config.toml
num_hidden_layers = 12
norm_place = "out"
rope_fraction = 1.0
parallel_block = false
init_std_o = 0.00806
beta1 = 0.95
lr_head = 0.00496
final_lr_fraction = 0.1
max_steps = 3886
Each number is 128 + 24 x the weight over its row's rms, rounded and kept within 0 to 255. Layers, rows and columns count from 0. Numbers have three digits each. The size before them is the row's rms in percent of the matrix's.

# layer 6 attention value, 256x128, rms 0.201, rows 183-205, columns 0-127
114:095118138105147167117110146141131130159144153171152139124164143097137144118121105111106098104157114116085106106124104141147120132095143154116138131154112139136120135122134119128141148188077134093124139118157154125135082159093153122143091091134131160160154143162132092117126117095139115141105169117168140104120167078135131149149105099123166123119077129111110092165119165130105138161187
110:107156096132155135072151127145138121103139171136167131141145107155144116152164171092116125147113120154151137118061125153124111137121120119153118159120142147133170137103126116121137127090116132141112185082132110170117142128120116095104167145085097140095157116163091144096168139138069131145156119132122121128158144137144116118140141137178116112169150133161128160141133122170102104138154
082:068141136142079120114164111100098143065114169104135119116133140110153146146120156119143136185147093136110135130122174133147134114089138154108080145111118140107124121127121130101163148106127106127132111164138097152166135159156100096119132102142130127124113133179145159123169111156133133173133149125106132122149106223123114116116148128112103142102139141142126160130092131153134124140154
099:204154110114169111121144118137138141129120104151114128121123102121118093114155113126102127118113170105095108071090135155154111170146117082157155153104114129118114107125117098107104126135153108127130083126114156123110145144106177140117090116130105155110079124094139113133116119107105100131104114108142140110098156088164134124122143121106106160155095145085120112118189148160164125146099
112:138202110160119108157142161115136175095143137108158114130160105136129099125125169142096122142108133140110156121149120104138120130128112134151098113159151130157125091111163139134144112158085136097139091162099191145137153114128115169144132130130162138130107138094134153134112120138155144140105133124124130171117105201159138130136112139129089120132116147160167116143140144111186084088138
097:132130121144159162155120087117095158115132114163113133146157161103126154146121152124115114155196092128111111068149093138109142132124173150129133174160093127108088106141114117120102177147123125125123076131147108151116113171109090122147100110139161197137139154111122109123133137119147093157120188122124139122117137128158125151112118113151121137102089137142120127142125145165109156129164
096:075094142133152185106154116122113178116135194088148148096117161106130160116127127103150100129196141140152110131151149141157073131147131151142133126109175153107128149158111128114145145122106159093131106098151105177139131143116150109123110082160107127104126136150109136122151109140111110131101129112141106113145092142154087075118117119129102092116152154117128143115134122149126116157144
100:119143139116142132130123125128112158112123098147155124108095125141140113115082176185094127131133127080133109124195090079136098134137103153100165164144099124126117095123116112117138135143093119115129108111144150109122155176126126151148102098150166157130117093071100133137096139082138091142133079091130150141096098118164138128128132139121147150075106144114126111144097120126112140091128
106:135159095123090129137124134177176094133123084112091131142154118108119115081174096099134148117107118141116138150095120153142148095100103114102125122130130109116129082102123132131175116154136110135131157168116170124135133088133115098097103147105093126129159138144153095130151145104150158188124137122127113124144144107093118186112127134100144141165107137100111102088111165093141138165108
092:097144099116130129151156088137123117156117142140125145100150147133145127156150124085170150107092157136111120131148160161102103154103125118169124125142140141139141147113103156092156152127144113169107153137115115126118108160186145152129114087134078159125161128096138166169135128148124115116170105118144116154118109094112106164143085138112179093142152098192160110147144111091119121109133
081:109137067121107183120109100132112139128111143153080130162107118125096105084173134141104136143109110146154143132156142078099149121172158129128119107128130102141099166100098120122139096163115117126188149119128153154134129137128109124145119092128130155107161062079146127130127154128108121142156157125139119075145135148098133167127122159121127105139111144106110136139129082150110168151153
078:111128104135148106128128124150098153163144169114107132137107130114141092124123118146127113138124118138153137118126132126076148104134180107148122139139114156144124122106101108095123131127119099141165155154143174125136116152107152081129164128138135079105176125124170129160091172138124111111118168144117139128135155134135157184131099117045156091122143107138166141144149128174070127150152
081:133163126158114105116170121135174139115122110095171115134153133177118090150112110118116110144113091155124104168090114183168151132101093162108132090124142154099184129132119139093139134098158102152104116146110184149129117117131143134135148152126134138115114117151098116165100135132148128122120106161139100150133144076172134104175098164119097110140114091118141131163111119108129135099109
091:119105101100147148166108100096165126191170142166103140129134154130132146125153115137139121121088144095130093133101153151142096107105098115144113132140148144145079101148109123121138164116139157131208083146128177129118088106131117111133104139130159089139155117123134141130115119133102095149115117142080139117128155160152138139146090109102176096127131121122121091089162150152134131145125
088:133067172126145119156135150131133173106122181155116139124125092121094134121143127154126109096119109139153179127157109138128106147132151165095158137128087112134173142141139115116062116106113105128071131126103113117117105104142141088150176182152162136127139120137125095114092153152167152120142123163145133158136144142129144123147147102132140172115122131135113153133159106158078130131145
076:137144157147141148114137164129112148155164134123169125122126138203163153115105134143153116122175146113149131098190155132091152115084149103137128171152105130124108151149110122085128142137146140116132148150153112081126131179095120112138147146147094121147169159166078126124121090096135163120135151103160125126135180117159129153149140100109134123110111148128151100158131106137098115109130
084:105114141125085084108125133148139129076118104115141111125153090157088104137123123116124119147128111169115171158124117107129156087138140126099162134111105140131147124098167132158118086143096147115083162172136104119144109112131120128131172153169145130143142103137062078144139166117182165121109108121170146132119112097164093093113137116154099136106116110130108131137098109119105157121130
086:160155125091132139162111121139173100111147114101126148109136130130141097164154152096140135097143151120105128142103134127154109095132116167106151133135135151074111106121153111133137089107136134121135133171105136134114126106120111172128145161142129147194153122133093127093175096077110161123106119114180180140112129133072087137106139137171131126108102148177109105099122104126109134144136
093:108113165120141148092135155151094118081100137148151075126106084133107140115118125129110141136138112159108148104161092098161172139126115124110140131044134088153131140128122102121102116139099105066094167084155139126128145128122114159101139136124150117128143157154117111160120116095128140165139124128129119140150154127132122128062158141139116169071116147116123144148136152127111097119149
079:127092100139157100119131100120074147140141122182102161130108130115103145159123167051123161091112138134123136116135090155104112139132117106138144129125093116134133089122124118143138137151116137156127126156155073146117127124115162134160125092163098149137130116086163167155103155163121125176120124102150136142112125125137141158124114196102124112159147109172110132107140159149120123167152
081:119138109123136134105142144156108117125107155159148080116141127109152150134157099147161169116131143108120112102140125132170100103106136163147146122123158158134135146107093130087152138145122117112178172112165168117140140133122109107092088088120133113106172130134131151137154118106086137111161159073122132135133146156101138191107105126106163103092102133163172114136170154114161138118151
075:131128140098123117116166132094147170132162129157181116135129091140137101151080157084086118123094141163129134134138128115107127142115116125127132133106123117120118156114091135085113102146167074139099113127093133137111144135154172140128136163167150098145136115157128152139070140122149105086139129133151121165075131138167134128165117143085090103111156137065125140155134116142121137135160
090:141113124129108123127117119169111123082091107165134127107124106181156110107100103119098138129126136153110135153122120101164153102124151100108158142074140157121087115127135122145141128086102131095152144135121156130157106105093127105074160160138149153154138144103124118098147175118114130186128113139106118087129170090167155120101130110093142104090121106125128145109152143133073127168118
# layer 6 attention output (transposed), 256x128, rms 0.178, rows 183-204, columns 0-127
111:140131107122132093110154126122139102084122161059130124122143165112104155137124139137083110129120148111135130116128083120116118140140136129129138183089121122127075111116103130144195131145197137162142126130083151128144163139125126121146151164105159116142108130132141155193102117081098127159120101153126115125154093144127119119132151139094112128110142149131136119162138083167130084107116
096:117097155117128114111138119128112158102102144129125127133168139141118114109084135105141141143128085156134125162091150147141074144128126114163234110164173155118075134148136133155102135132144120077144162150112088101111132118114137131141176124118180124129153085122143095130158158143144114122106119147149112144127142124110135128134096150103175155113108123132099126120150128105139110158116
092:128116171108130127091130140149133114132137161131113144121091166129119084138133118131128153126104167132181173128098153136082104145116094111128095112129112092162135146146152097080093155118144146125140137137132142153141141096118134165131174122115112141124101111118121119118080101113137147150139162126200068132091147054109123149128120117140129142146145110140113113108160103133083156132116
103:120113113138151124156114144114131147129107098128165113119102133146138143109122115114156134119141114120098107094128067112136150121120160169114121156168130164115108112119097153171171111172122120151116148119141059115114147130148133097146118175115120152113200119133097127145140171112109131113167134116084150135130158177131071090138144095160134142115167138126119118149074124131146133132134
111:128102094105151144159139164119134138153161095147110143122094122109136130123140112112104119134098162105117110151108097126120153136110154138109057056086077155102137141148140128130128120137123101106123110076114088112162089084108171101111120146100101137194122156182104101100143108115122137113096114108132129132140111100112124124128116117140187146141115131121104140158134116131126119120138
098:152135155101120099084120117155147116094142187088135128085124139129145100154135099149101118099096140112154171106129136103130142151109120084095108132098144100132159138117119109138164098130126149173120118123116097138156149100166152114105139137153120108151092088142117159123103109073129119131142135131123091093080134134140088119129147106100091142113188143134120116151121077129105098125102
101:123125140104117114105135147126119114092125165112106152116132135159157109127148125150102134159072135103187143133087137111118106152100126108145108165134116140127124112089105096128101188089103105133160146190132160118116138132102094195126152151097125108127143120107140101182091136109111145139165107160153109145142126128096146176114133120140107174126149128135112092147144120126105127142092
113:123138102128146123133113119127121140150135176129108123113093108150119117151149121167112163166092156056097123143156081081106159149115107086145129101130097095121143102140102114060134113139153142154114094107125110118134129121132102134104151167126148135121078160145154118106137094127095141124136164175139145110145148136114161124117138080087110131080162158130136128162126120111103119137130
107:110142120165116137121149150104125092158095106126174119159087184127119138131104128115128133102160146151130136125100171133143156129148129155146088122129065116203103156123117160096140109168152150104106148096135148115095142093148148107151130141112123136107142124148133134116120102128118135130112155071141117137144109128118087113177134154162110109149148121119134157096149100160162139116179
083:126127142127175140145118132117121124141137120108131120160127081126144071139147115157099124117130140111121138132120144098141175143129112165151114106118139149107112116104166106121135078151148137122139159091118153116133122091103123104134180152099164071147130139194145136106144136150147134096128135110137168092139167137108165098116130133134114185105131180135091121163135115173093173124138
079:116134163122146115162122141129106157153155156106118082131146104144135116130102124091143115135136131152095128158094123137144116120119135161130220104124168160106130097148169144125141143104136131087082105110097088121147092146132148130117110160126122121123104202187107083154164116099109141140109117123119157133135122102156155115125100138152129117107149115142122152133119172087118106130131
086:113154162106151136153154172138115141078134095163122125128079090134109128121101113106119140096111148127129100132099124117172132120150131173133065100117179146138108120109145122112122125115139129068155100096136095163142121118132111142121118165113131148113138120145103115132163126115124122161139095080132134139132158145123136107112153142200117145203118116161098156122118108102141123143142
080:140116126105123155089116130126097102110149056132122116119095107092118136130140129146118163144120135080155140108131112077125152132141127111147000095122121135160110117119129132124104129154133153123143146084130116103133103112153128121121140107148100118156128096114170137106122117136125143144124134113139127144099151134122125149132144088111144122149117129167137139102154136132128139120134
082:148143135164137086097148186159103128102117108131155114117075139158135150131153105149107115146143146135152110134106102133133132129116134118119130178102104093131126158105138104098110103128144075094123130110110108175159109132139158110124140166126104124122120129112124090151096102092101140166120192110155157130151134087090137096098179161101141142157126144117131155146086097120125145109140
080:160152118077142144077122106116151172121128094136115135113117117134136123152094133146066136084150116121097095137127134096143178127142129097106050109096134131156092111160108155096180120118115129129163155127136133117134142125119117159092144077134110120109099152105092152111113104111131105117134118136144134104126148164153095151112169143177091128124129085137139128133109134099135115131122
078:095138092118120124185165112160137104124099125104104118141087112120089118127130131129124158097106158146120121144108114142114155140160144149148079103091141138124145146099141117143127104122122134107114120136116111169133141113117135142131118149041176105117129097061140140145156161156115113119145122130111126118122099168098118146126152127198123119179110095139096168110145126119111138143162
081:128127127121129142097122124129136096145128059137126144137089120078131123147133135162115168124125107115150127098115124110139129144150094096142000100129149145133140130115129131121115148128125132136150123115133164123110144120140136115142109100144073138130109120114162156106129088135117119123131128125118114147108138127126117148122121124125116118157126125153152144098159137123133128127105
085:087144130153154113117137128106110117132068161126122128113116171147117145134131101155102140117132143112146139119145127162134124162121091076126029177107102101095133163125138123137153159163090136164113087152099141133152135139131137131130116125102108094089118129136128158131084119147166129086172135134089109111135134128145123103134132108085129140157162150120118140159121125139114155159105
095:138150151127092116135124113105191144171158108117105157162135130158140112108083165149133125092147109172134120147100177140127121121132146143132142121199131181126125138134109168152131141106128154141142117159144118121146157134103128113121126098128103164122115098090132105089117141137135121075131122114143135098106108161137096149162108099154107100177112087140144117111116151093176098135129
075:135122181103132154105122144149116130120135158150124078102171107091159133125130090127119138129140084115122144170127147118150128151105145198155167097163184159132118113136142108110126106111143102124144154105124184142124121117112129120118108155101156113146134130175120145139179119128146087108134130123115129120145149121089127166123085104119096161114139140107115103155161073092138157141135
087:103162159140150110183136164081171111116106135108125172149137127191113095097116108128123088105107153152133097136101142148093128125147132122104182132123117146121101147133145133166149135091151133117109078148122088143163123151107136123128151177098142113134134102144130095138112136132166125126122123131152156114123118141131152102152109145144126154186133116123070156168073129115122117120135
080:121092162134130128122120148140097122118126103123101091133124142101109170126100121166080150113147105095118139121145108085188149131113145144151039131168147145166107099132144134110124124127126142127147189127124117110122146106128145123117162120118102145118130142114135139147143111109134116140142120133139177118120186145100106103082141099169118095114118128181144163097155157134152098113108
# layer 6 attention query, 256x128, rms 0.204, rows 192-223, columns 0-127
094:075138111128119136097128142123134138150144064140149145189145134155117158147135145082177101141104125115141138144163130076105149179162108104134157138084159123145107156114146082127135095139129154131141094115131145132128140119140119123114115122113135081125086133141136112177158106130098156115132175108119117126115131164070096128098127154108144106105127135114150128128092156151103124095149
109:116092120077111126114156148126147117153131121101115137141138110128110143090092140116093145116127135163154089119105189149121159157109155130116111101140130102123098176092121092153117177140111119145113149121148119106105155130092088149140161128126091112151181075168121080166130171127124119114146130141112149135100097138093082138159121111096105164105144115123121135127127159150147132106138
113:112135114115156136135127137090139130113124103124096129111120114141139159114110159144142109173135126135167130106142148145147127127126117150153126161112142135120074127097120125166111078124151149104110146115062139093134119138143173165185126128144127159112123128129099121125114155089124140100141146088182107146117091132123156103093154130125093079162084101164119169114121119165125181113162
104:060115090110120137103124119107129110145162109111075120155133094157095147160108154141146117136074113120150121115139089151149121123144123119138139134106174134139120138091135112172120137155137141129112115157093153108173132133157134127164131100131105150090166119135099110141146136095129149137148131115115109186086122158082111125130166074130106097149107118128148128117116128153146197131141
115:092120098095122115120145137086123140156148115091112096131145112154104116127129136119135144151099133107154143131158098133128144077150109131147150097124182125143108123127112174171133163157141157133071101109112149092150140122125090156162090074129098142122160118118113120106156190141134117151136105140123075111107103127124120121137171120081069130124102123131135113114126164147165138135121
105:085131132110109130107160111083107110198140112109117096113124141120088163100102149112140154148104122082101137132150110120125169103149155120084172141093176110115163138144136111199178161160136145120120115148104110128138133138109129135147072109087122137104151165123133127137138125144099112146117093118110094112100136111121099140136137117099117138129136152107167135146134123162130093113152
104:141132126142113107147142124112164125143158156138149117078132121104152140143143091116139159121144171151113151130152090172103127129107091140109139118111121149098112148132132140161181118166123132159114139067156107106152140156152146150142110155097129138162137114106085127125117099159145188132143136118105106133053105129105174183173155122114115129167131154107117132114146143128102106124127
091:097147115139120108120148122140122131083079168144147123123106151142110101150126156137122132152166142139133120162123121127162119153111087112145115117149093139136145131087126131104115095126152094099147104159162082137116072111098123107108184155131114128120122144091168134108128146124074136188099132125149137148163199151091120136123127138141172144120105117163149135106142090121124139161140
097:089130075156138128149117136098130133129131142142131110150125097120149168127161130169145088109129160189113131128142093141114117129140097119128123133118054119133120132132169128142086143131126059117139160146150124124143113143099140144123166151145125164137121158160090080130135087098116117120089112148143172153146136169117130124149119146146153134137067126105155146125120146095129076113122
098:166103122109128082181139138094153104125140145116105154096142129149219168098159149149163106099115140136092122105131133114117153128148147119179155108159124124115149136188137121107126128123120103150119117143148142132116164148108152149133154146169148130146128154143094156136159120135147128113138134111062136113162109136130140143122130091115138132112155116126125064135099108114095092130113
098:101105118135184130141150129164132146109127070113113141107129118150129151100140096149086139125138137142090142084110036141142091128140104120138136137111150121136119120123177099176108091114103114127144149134109179124170148114143114120097113121128078153139134098116066090165111117120152150107113118139165153101119126123148152102107125100117130104138147138142139139155108140107129141124090
098:143128114120115117171109118078144132159136181132131120094174091136194104102128153147168105119112145187115112143094153117122142097116153166160135092172126137130142141177124124075112149166122090114135114122119124166124142156130153125161124131132161102126124141135145149138144115148117121088122174098089135099152110150100116160154092122124123124121138092141116124142121124086086117126130
088:151125123131123123167119118093147111128112178129143106083148124124185140121151131136161095106151103147105122155131156112095155092113174170143160115138095115108139161189102151101147123163114106172129119138129083142123134170105144163145136143126196104163135159150101156134143121140123123118123147136089162117144115135119145143159112136137148122122188129126103112130136112119119100083099
115:153125137096150122106148116132156117123134131123095122106153093113142103115146131134093158114139119132116106094132113120113135127128110127118143097123115126093047150093141166139151135140114126168154149147095137127169100128140104092165109113118108119134093112092080106153132128104139155095120117133134155127134092109170123126118070100148053076124157119090117125169131147094142167153140
105:109128136097103139069148144162137136112118108134080148138096111118063149142111145097121163141110158065148109114136112152153154158129095082114090139121131121118088125079104122158109114126130178138125119150131140097162139092128103104110139118124116103124120105077133125154142156111136120156150137129164099153094146096119121127124174088123118124100130102142137125116111128152162171153165
085:132106132164127151169098143120108137145143194133132108113117174109159137145123129122147082128159130113121139169115116101121114112114158153153178122136112108125141169169106154107136124152147100137111114129154085123112124157118160170141121140111174087152162158167111161104131118143143111144138148144079123121119156141120152164128152146138178132113140176155131132082153112161147119083115
103:133167150119120132097138106129118111150099131151127088117123117108096132149104158122164150111160108119160127132112106159141117181163155102113132139167136158094100109145097138119089109119157177108099136152160123123138130109141062120110127117145105142145157153120132137111151156134146085161113143108129105119124138151182134117106146115153141135082113121195123119122138116155200153136166
110:134118145122125099158101065135157113167118107155154162134124130100127124134150125111120136133152120142103127112142170142115134121142077086121122145135167130100099100119122102108115074129084137107114142086158146096121139133150106134112132124104162133122153108181090140100081103135169120149131097124149118146162133111141116100118187118108167094160135122106177125127160119153154103151171
094:140174110123100151122125130151093122176120101102123105127127172107096170132105149105118091135131195148143163117131125139144167140147138089121113150155119132134137116116105094132104108139132150093160132177155143139144131130126144171136145116124084169103121146115144111117101142114099085154107149124119163162086166144111109122090181128137150128125155144186171138112119112106154115117148
098:181144171155092120154106117187139095169102119125158094109116157137090178137142127098126112128126090147164144134104163153161094112147145136135148117154139166124109152148111120142096104117132119132155161118198108098115112127122137136137101117147126094133145085145130135149128135143139100121115113099112119150141106128149165102114145121090122144152138131190162111146114111145136066126130
097:104134114139164137123098102138120114127111080091133110156129143110076167124144159120161149143158080149181180112158132138107155128132154118133158134127142094129135126116147136117117130102160134131150112161158141136101143164127124129165154108120129121098083093127139082103112121117151122140100116144132096133127127149060143064153167137115161161137145139121148165173139104149113108103113
106:158125132149127103128144123144147100094127145106165139144102128072129122089180095121134146134133098124128137146137156123076155126123148112126133124141125109119157148100134111135174145124141084144124117141215111109101116133122143109130119124106149101151088102116133148098105103192134142121151118164108114114135126150126131172141098147164150153108102155096129155140130072124109068124095
117:055136098112131130134115146127082151124132140101089122155149104124166101140161132176140112157100148154152114126119099128114131145159123166161118120129105089120138108103152142130098164153108112123148131153119143169165129138131156118151134151143126174101117161159149076111149073098098138138104142120140144161104161171103127120157098150164137095119109083151135146101116143135095118132138
110:072113115118166092120123189106157149119144082085144133129113098158108163142117117161110129124134127127133093111128111174153075124120102136131086094129146129142081140111142117128087093153152109147138142115132135098152153138148139132096151116167102144084140114135107096152098153074174121095095117133167151152107126116139144094131154109124163135156120111124107131130140159107146157111124
118:110138123128127124084135146180125111136125091101115128134122156148158142081084129099089114128115099108151125145136177097108149107166156180132095162139156122145119134141161103108139158095120140139118177112138141124112098091125143095148098134159120149087124108129171084088135083133119104103121131156132136099176110101154106127140073136121127128077148098114141108138120109111115114145138
097:158113139138074097095142125140128128121145154125123131079123110130166135123118130120144139096077159154140124138112163146156164128113153174121128120119123130096111170100068131071155140131097155149108098116117104153128137127148103122144099124109170108125102129095126117125151113111114150085142184120078102163119100073109107108133110115127103142111145127107105115117113120104067121098116
091:166118107128093108158107123100124109151113177124144109106139137104189122127119159115155089105107090153114098145130166110121139094137183165162154131149132137148135166173102145105134137144123086142122125144127111117089155163116133179142121128113172106154148151173133148118144128137104118085128154122071161132156105141130151158170146149158128145120168135131119108102124130117106110123108
111:142105136093101128152136104132124110145149173106122152124092137092144098184112135129119111118129161131129136129149136151131154126138116122152120151113097133092121158095090118156137111130116144168110132133158162079167146158145110168115109155095131121166140117122087130099124109113115156093148150120120098174081106121142105181109159135129110126100143138106124106077095156142070182124124
099:138126130105154131132124130087142152118158107135111151088120136167178120086101152140110126116112135145077112125155117101174158102117158123141111149124138119116178139122144127109153148092129109079150123151125156131128118109169181093099091167101168135137148105136134124133132073133141166100146147111123135110135061065142114144114108148094146131138130113126106095125121111166105110150135
116:157091129107156154110116195119125146126134113145155127133145123123126102154134126102142142100105152107138104158080167139134134131125115131131160076167145132146136135141104177110117145145122144090129089104118088169114132127138152114133141089158128133117127121121166131135102163111144125176126127087108121126147141131062117115174158143155102118180148072168120112124146142092128087102137
097:107120100168129143145122156093112130153160160105174104126171118119134127133104160141155131106136134143118133178100131105127121111078157159115149104125137119164171091160108132085108181141146129108098123062140105143083122171142151144135109127127151101106135145155176161124156133146108122104122134145109094064130168146122124126143112122134130117134106134138107123081173140135148114133113
094:154126118126077080150152122103134101159134170119125144090139142130186150112121173154171121112107102142135121139109170101125137118127180159167168125181149121127122145146100130101136115133147125149105108144118123151107166158125137136144142138144140091133113153140114161103143146130102119094131142097052122132161108147106126124150133113139119125140176107118107067116117118091090120107139
# layer 6 attention key, 256x128, rms 0.202, rows 192-223, columns 0-127
111:120112127160072104083124135146131125162082130149162097123150118149098176122063127077145128118141124120122157112129144146132163100160096142134144133124101167143133149144193117135137099132149128106141140114113115127152129142111110070126152163139140119102126134100113118131109156085127155121160114138089134145095147108144106099145129135076110143143098163175115085086134135139143121107130
103:129153145149143115096113161100138114114136151136138129110124123139133190116112125121161165122140103127103126075152129125108157123126122183139125142095170090125144173125134096153180116128084131133157146161136127124131150127112116149115099118157137137108128136150081114129097166123116166139076123114132153163135200139093137132098140143115135132085134171131109160136110128069175150135125
098:158109151144122154105134135127084097091185118145130115135060148106100135110122065104144110120149116133115141140167133135135113091157167166101125084129100097110147138113130153129145133152143132123128170181130144128104161110127146142173150107107152137108126129047116155117138108100115101123142123146093123103150127150089143141106110137137098115115107137144138097129108092113106115091129
107:119135155093106148131150102104168131141120164142112104138121109099108124118118162122147192104119125154127098116178081105139125157162183170118100117111145105129137167138126144134159145145110117116109117142101154117125174135154133144141141122123110148072129157097124177146128085176103099117137137100092136086132145147130135142144130143099105112119108146097157105163129145132092148111180
120:114147132103121165131138119105135121129141132127122111148129122135148085116156126131154191096135143150143128126174109117128107091141182154112134089132158113106146181143117170145136161150126136102119143145107186116126165123141151087129140109121122136123155185115133152129137067142094098077133167105080168088126146109128102115119108148111125122126123150119142134163106123137107116088174
108:130162109092179112121133132126152126159128123133108080128131091149145116094129132151131171126126129144121132108143101113099137101138136169119111123148140139157134165111117132145125147109098132104094169139136064147148134125137147055146120117126117092137092169136145144113126115152101102133142130112113158080100123129137129089150107124043121126134147171154169139158098143162114088117127
107:113103175124092099103139165163141115114116133110095147111145124123120159143137105137136174092173174126111154124106140132116132138137189141152145128133104107127117127164123118150164125134116150127124114118119173135124136102152146132160127096129177132074150112083124104137148088098098140103142122135110148129161166117122135134104158164162086140129113152158081065149097091149134143128146
112:133137097142103150153105118123116130149154146134131160112117136139146133150127133144125084154114131114193148142106136125147142104128116111127070121098111108139121084104145078135124093122124131163162103103135117136141121161127123122075134138177113165189106085142120125110103154095126141117109116147152105126163145136115121126131160146134198086149154124101175170099174160115148129135138
103:119139126141127115096146103072128127116074141128160121115141149108096158114135134111065105120128096159123128124156123122144165161142111110107129104141161126130134151126146150117099130125134123131131125130125130146111117167161080148163157164116055149100092127132083120133102148145192163174102118111135116149124121111130116122137140120184099197131095105126123151121098104099116138113126
117:111121152113151142152144072125123136127144098075111082120117167131136120118149115122090104138143119144126126137136113142104138127089120136125118107163167146111147103147114135140115193151152147130111098157125172137125101114120072149154151130161153126060176128179087126133133181128132136165110138131128131136153125103144154141174122110135146134187099123127086121128112134137132157090129
124:093111150133161112119160132137115123114102140121081079188095141128115136136143104123142126119173142115118117141173082138108143163142142144077143170150166110116101126165104173116151173137144113088107109127136144108122122118156115102162121105117081128077154164156091131142118117115123143130118124135151132089124099145142127143135136114127092128128118122094110125181092114153165160143090
106:140114126125122097096101095153139134176111116129141103103165112123144120107108130131085149131149149132111162130095139117155149079146143148125138083156136135137108163137153160143088100118158091127129174114095120130132072135156124082153189133127127121116153117102112119088141163098140134130114107114116143166105157099114150152140170104120133106141116105191153125122113149115080155101155
088:162075114130127117105118133123116152107115102149111146090154154117118105131114138126119121089119158136106148117073151099117136067135167147137098093132069123176140119114125133152109115112158136205139135152144141143109133101125130167165116130148171124138112115088115095135124172101145148118151085134142121143129133098139132149160126115154164116105122103198123123107143129113109122129163
116:117095135139157156152125150130122122148103133151051100137116175124107152147080126113107120113196150102142094128143135106092150123147132133127131144148136101147080122149111133116157124131154132123145127155129104168119105133135113095168164131111079131113134108115124103134089095122156157137104082144117134105133087109071137129122115105085125081166124115121156116139097112136152152128085
108:112121136096171125198134118122090113092183127104102107164083121140165126114122111161136131126117107143119142134125126114093130124124152142153115135093140085124109093144116095131140138124133125107113148137108105146095142126101155140142115077094120093177128107116186105130152108171105099135093117149126155089137144130110124111075141139113114121169164133089146149160154162143113133135165
105:151138119119109139130118151088117145086179082134145139108134128112144084135160132135150098138075118131141199155089109116132127094103128134142110104101140170093164114119135102121118129111123115150115123128156151113106123147122153193118120153112139173147124117070145116132155170119101122111157147128133097087130122110136113142119114149185134163093152151127139160129134121103128099136179
117:142158121133119138141162141108158144130126099123112129124108101114117181128150113108122081124120088124158179128131106131156121111111132131139102135114120166141195158110167124117147118154142145112128163176159156136144122126109121107148110180141138153099109118078122143135121106080144154106174126146094099070117087108135104115164114119100138132135102188145146106092160129150104123112116
098:084098108077171167114122097115100132138078165129124109158110144140139120113111134121099163115146091122127083126137093119135129146182162148120160117124112122126096124147127188132149135163104106143119138144086120113126152153117141141114204110130109122132144172139121145126115102146154132120173145104112132138154172115136182145148151152090125100137125075153140110143149142115113125131117
096:083127108119161117147115118070165156147147149162109118148096124098122142136112130147139167146134108169117107127148111127157150152170146156138083102152152132129136114144098127114130160072087135102099132167141136143101143152150142145160137125113129136113084112109157172128138158170130125188137136120149097095137133177110116078109125126110116106155120148103127123186167150120120119127138
097:127149154137166172140153124056104103093164115138121129116089124101147159100127108110144116115116094134122147112149134099122119119127108142148112123120123107117165136090121144108144175131101148149129162174155125112162169123100148181107087119154145097134099117077134128151129107139114133119185107174134113088137119117109135122118087190136109126108135128120146144126156081144107121102133
096:135136133107151155092153114125099141138059153136126112123126162162142126100148146161161153121172103150130141144126121135111093115123130092144145128125120133130104191124097153131128158129084125076148143107099096117138160127163154096126134096161092078121125107173148188112120101130069155172169165124127147128127121120151119124146094143129089162121149128142111126123126135122111137129104
122:121130119141128129124135165150114113058135102144120165089122137112137117136151107127115097157160099091125148137111123107119106116076130102177145137077130127114133109153121084116140119126131148141168109120131139134108129122085119183107124105151152157163143070102140101127127144110133157134087144192155111139142117112101131154106117161187133150120136107112147155124134060124139127125100
104:128120150118130133095142153125162158156084123127151105119176098151086142149122133128137152112144126141111130108125114128148138140151153135117142091106158117126131146145117170110114113151155110106095106134110149148130088124150104141169141148129126145076156137167059110149116140100151133151153144090097121115073156142158098108138137076155088170123101117127106100148137162092127183130153
084:094098149121120140168181122079118137152138149089100122154112187145177165113179143139135119122108125138122135166147098160094136110150147153105123117140144101111132153106125158172130129122132115095122153104141111113133165155152157134148130117156123095140124147160098133148124137157102085144130080126135177109176171126119144109128152154094110136136133116113123129122104174149118125165166
097:137086116133104110152100149141103112112130110120116156141142133171147111130126091097163128107099128080097061121114136183131073173137152132104150133135118121149111151205108125121125121120140111128199109149151146117108136106127114089120134132153159183144154173132132088116161133132141083106091126109148120135119132112129122141123112124099111099108135115131120114145133136088141135121091
110:149117129139147127150115123135129126115146146112137123123138089109131158153085124139135169118107159153114153115105145092135154081134175202148120106128092139186132128154112156150134151129165150143075171140135108165124105111124144135158115114120161123118145113083152108141154113118130134097177098141091122112133097086136159125119108099083134081167116147178140102151127133135117140147140
081:155113121176112147095102136121126113077121121146136177079130126112094104125104127096093117127137142109128138099102139092159141113139152141139116076131103145158151152145119121111130120147140114168167095132124142135141140106129065183133132150125147173124154136098104097142127169105143149118156135106115099152123114096137141178133108147151118096116107105159098120088092101076154147127137
116:110097121165124147144091121109154129101189155144155120118106100128090144162119144113112153116111100152131195146080127092129163091130151162158111100115121082116155115121127142129151124136141134116096159126125149141145125119134149165110123124144132124157128077089173094162134094146115119107171138151105099111145138119124113107068108164075112134130122160119154095145134126112143153137139
099:099067136133165130114118089138094133098198136085141136154086095124167130154144106103081150126080129116081121152121107146166134120144134173128125157116145136095117119158115143117111147114106126134148141109148115128127127125128140158094147167139144168074173155122149126150124137163137119105118107160155126121128148140161170132098151145113147115114140130115091120099123117120129101165089
106:154102118083109110145116122145137159185104122116136108135179107124170090123124172142137172145119116147118120102115115131137115084128141134141113108129087189121143120108148124148106113136125095120055149122118123148122135130128163139112149101115160113108127130147116163128150149130123111139151140126099170126100145145143116128175148092120135114157142147171132104120169202130088112119175
101:159167117097105115107175131155135129127139094114165102125143077114131111136153136124123138152098162141136197166114135136162117084110127150125131121106096178113139152082153106159097085159113126094093153132117144103124117177124131123139140175137121144136118087120135175112127150117098139119135115139102123106123153124129125146126139145148135160085111137136167140107152136146091101081172
106:147133131134121151121122118130170158163116145127138127087152120113143151131100158152108140137121141136168196119116152088134137071114157130177106082158103120155154132108113147127094148128155147142098148107107156144151086124147135105132112136140174111116144084126157132102145133101119142119156132159056104150147101080123120120148135121086150097178120149157142099123128125148097139113138